{
  "n_layer": 13,
  "d_model": 384,
  "n_head": 6,
  "n_kv_head": 6,
  "head_dim": 64,
  "d_mlp": 1536,
  "vocab_size": 32000,
  "activation": "tanh_gelu",
  "norm": "layernorm",
  "norm_place": "pre",
  "norm_eps": 1e-06,
  "positions": "learned",
  "qk_norm": false,
  "attn_scale": 0.125,
  "bias": "all",
  "tie_embeddings": true,
  "parallel_block": false,
  "init": "normal",
  "init_std_qkv": 0.0231,
  "init_std_o": 0.0,
  "init_std_up": 0.0231,
  "init_std_down": 0.0,
  "optimizer": "muon",
  "lr": 0.00139,
  "beta1": 0.93,
  "weight_decay": 0.084,
  "lr_head": 0.00798,
  "grad_clip": 0.5,
  "warmup_steps": 200,
  "schedule": "wsd",
  "decay_fraction": 0.708,
  "decay_shape": "sqrt",
  "final_lr_fraction": 0.0,
  "batch_tokens": 65536,
  "seq_len": 1024,
  "doc_mask": true,
  "train_tokens": 627300000,
  "steps": 9572,
  "dataset": "wikipedia_en"
}
Each number is 128 + 24 x the weight over the matrix's rms, rounded and kept within 0 to 255. Layers, rows and columns count from 0.

# layer 8 MLP down (transposed), 1536x384, rms 0.0713, rows 1108-1118, columns 128-191
[[111 146 129 106 122 112 145 107 144 128 143 120 146 125 148 114 108 164 163 132 135 101 160 109  97 122 124 177 167 158 144 133 153 152 147 137 124 156 155  84 124 122 155  88 166 128  91 154 148 150 134  80 122 158 149 150 126 168 113 164 154 132 102 118]
 [165 158 119 129 145 176 115 130  99 126 109 139 107 139 156 115 146 104 134 155 102 144 114 138 136 161 101 114 125 175 145 113 109 137 127 139 112 111 153 118  91 140 122 145 144 150 140 147 113 132 152 121 159 162 103 110 108 127 136 118 116 112 127 203]
 [143 167 100 133 143 121 116 137 100  97 136  91 120 132 151 139 128 151  96 153  97 138 143 126 159 111 116 130 118 160 131 111 112 130 119 119 127  94 134 147 112 147 111 128 187 113 118 135 134 133 126 139 128 149 112 161 113 154 120  98 137 126 155 144]
 [118 100 109 136 118 127 162 144 112  94 134  72 106 159 133 108  85 112 146 193 146 159 170 144 158 117 146 166 173  99 131 119 115 111  95 128 166 136  93 119 112 116 158 112 103 111 126  91 120 134 151  86 143 145 138 163 160 125 153 153 171 103 110 137]
 [105 152 129 146 159 122 127  98 128 145 121 102 181 136 182  76 127 156 128 145  83  95 122 168 102 164 156 112 119 129 167 124  96 112 102 185 121  95 135 116 104 139 138 118 136 101 122 131 136 105 153  93 103 110 158 116 113 117 150 121 122 148 168  98]
 [143 145 138 141 110 114 123 127  96  99  59 121 122 124 134 124 116 106 146 137 135 150 121 125 116 161 117 161 109 153 111 125 125 120 125 136 148 184  77 159 132 121 148 134 120  97 126 147 102  89 158  98 138 166 120 112 116 111 134 117 116 150 140 113]
 [152 101 166 156 113 141 140 161  94 149  98 140 124 130 136 133 157 134  85 145 121 140  71 106 162 114  79 103 125 145 129 139 135  89 138 130 180 150 112 120 117 101 183 117  91 118 131 126 132 110 157 124 129 140 100 129 148  99 117 135 138 141  75  88]
 [138 107 113 148 102 163 127 145 119 128 115  97 107 157  94 122 127 130 144 139 126  73 136 115 165  99 143 158 107  88 144 136 124 110 175 120 132 173 103 151 107 155 167 137 112 101  99 126 171 156 168 125 110 119 105  76  96 125 189 139  95 160  75 159]
 [141  95 132 158 161 111 165  94 133 124 109 114 138  58 129  99 142 142 110 161 120 121 102 102 111 142 128 129  99 138 143 133 119 158 130 122 141 100 155 175 139 164 153 121 120 121 157 131 157 162 145 107 156 142 135  97 158  96 129 138 140 139  87 147]
 [112 117 119 142 112 129 103 117 121 134 123 139 137 138 149 109 130 125 140 130 133  81  89 177  94 145 147 132 105 110  83 159 128  84 126 135 125 162 154 155 120  98 109 101 135 130 129 108 172 131 118 111 113 101  90 135 151 166 158 120 124 163 114 104]
 [124 115 149  97 124 145 119 123 118 142 147  95 130 153 131 127 143 141 110 130 117 130 137  92  89 155 132 183 140 144 112 156 147 118 134 143 105 130 158 116 102  96 114 112 140 112 125 138 133 164 151 148 159 153 143 120 109 136 117 112  97 120 148 160]]
# layer 8 MLP up, 1536x384, rms 0.0677, rows 1109-1118, columns 128-191
[[ 96 136 165 121  97 146 156 126 145 163 154 123 131 127 156 118  88 135 156 113 185 101 100 123 175 127 127  93 125 121 191 129  97 142 161 158 105 108 150 156 120 109 124  71 127 151 154 116  99 136 138 147 128 108 149 124 126 165 142 129 133 105  89  90]
 [156 181  86 172 128 124 121 186 162 167 157 127 117 116 118 141 130 113 151 102 120 148 109 145 118 129 139  75 136 141 110 177 123  66 125 118 159 123 121  90 147 110 114 115  93 143 140 113 102 141 143 152 151  98 145 118 131 115 100 121 158 102 141  83]
 [139 176 125 146 124 153 120 150 123 138 149 130 124 110 113 161 133 112 140 135 109 102 141 165 111 133 159 110 144 131 154 221 143  92  91  74 130 165 176 126 130 115 148  95 129 143 132 128 153 158 162 149 115 134 148 136 129 164 116 100 100 143 134 184]
 [143 129 127 136 182 147 108  89 130 125 133 120  98 135  98 176 163 132 139 137  77  96 161 145 143 153 171 147 128 114 136 110 110 110 125 128 131 136  80 124 144 115 193  90 129 168 148 109  93  90 166 165 136 117 160 110 114 140 124 118 146  94 122 167]
 [116 137 137 138 196 136 130 142 123 154  99 164 138 108 142 157 130 168 106 133 129 103 126 107 138 165 156 117 133 132 142  85 156 117 120 164 125 112 150 182 113 136  97 130 151 134  87 110 159 135 139 150 117 111 106 141 110 131 141 102 108 106  97 158]
 [121 139  96 148 143 113  86 159 136 168 127 110 156 155 113 130 187  65 130 108 137 101 158 142 139  99 109 140 137 129 122 151 128 140 140 122 130 150 153 120 131 116  96 139 103 118 138  89 179 173 128 163 112 152 116 154 121 130 154 138 127 119 142 119]
 [ 87 133 139 149 139 139 105  91 111  88 129 153 113 144 114 147 188 151 107 123 155 138 141 126 148 130 130 116 110 115 131 122 162 128 171 110 166  94 112 157 124 124 138 133 141 108 144 106 123 129 122 169 108 150 153  82 165 153 153  99 144 118 142 149]
 [163 134 122  95 132 134 106 137 137 128 164 153 142 140 116 187  96  95 141 146 116 143 128 153 103 152  81 153 152 143 130 130 141 171 115 107 149 125  96  84 112 143 147 153 124  80 106 122 159 151 153 109  87 120 109 179 131 144 114 131 118 147 127 119]
 [107 132 118 131 125 127 102 124  93 134 145 135 132 115 127 163 147 152 118 141 148 151  86 173 125 110 111 123 131 145 138 126 130 114 127 141 135 154 142 143 112  93 135 150 107 191 118 151  96 131  94 123 127 126  84 123 128 173 126 104 132 125 100 161]
 [125 112 150 101 168  98 152 112 137 150 124  94 122 146 136 138 152 131 132 144 111  69  92 144 129  98 116 128 121 158 130 157 117 112 108 133 122 106 108 111 132 145 125 135 138 124 134 170 123 131 102 130 128 180 123 133 169 118 101 118 155 162 133 126]]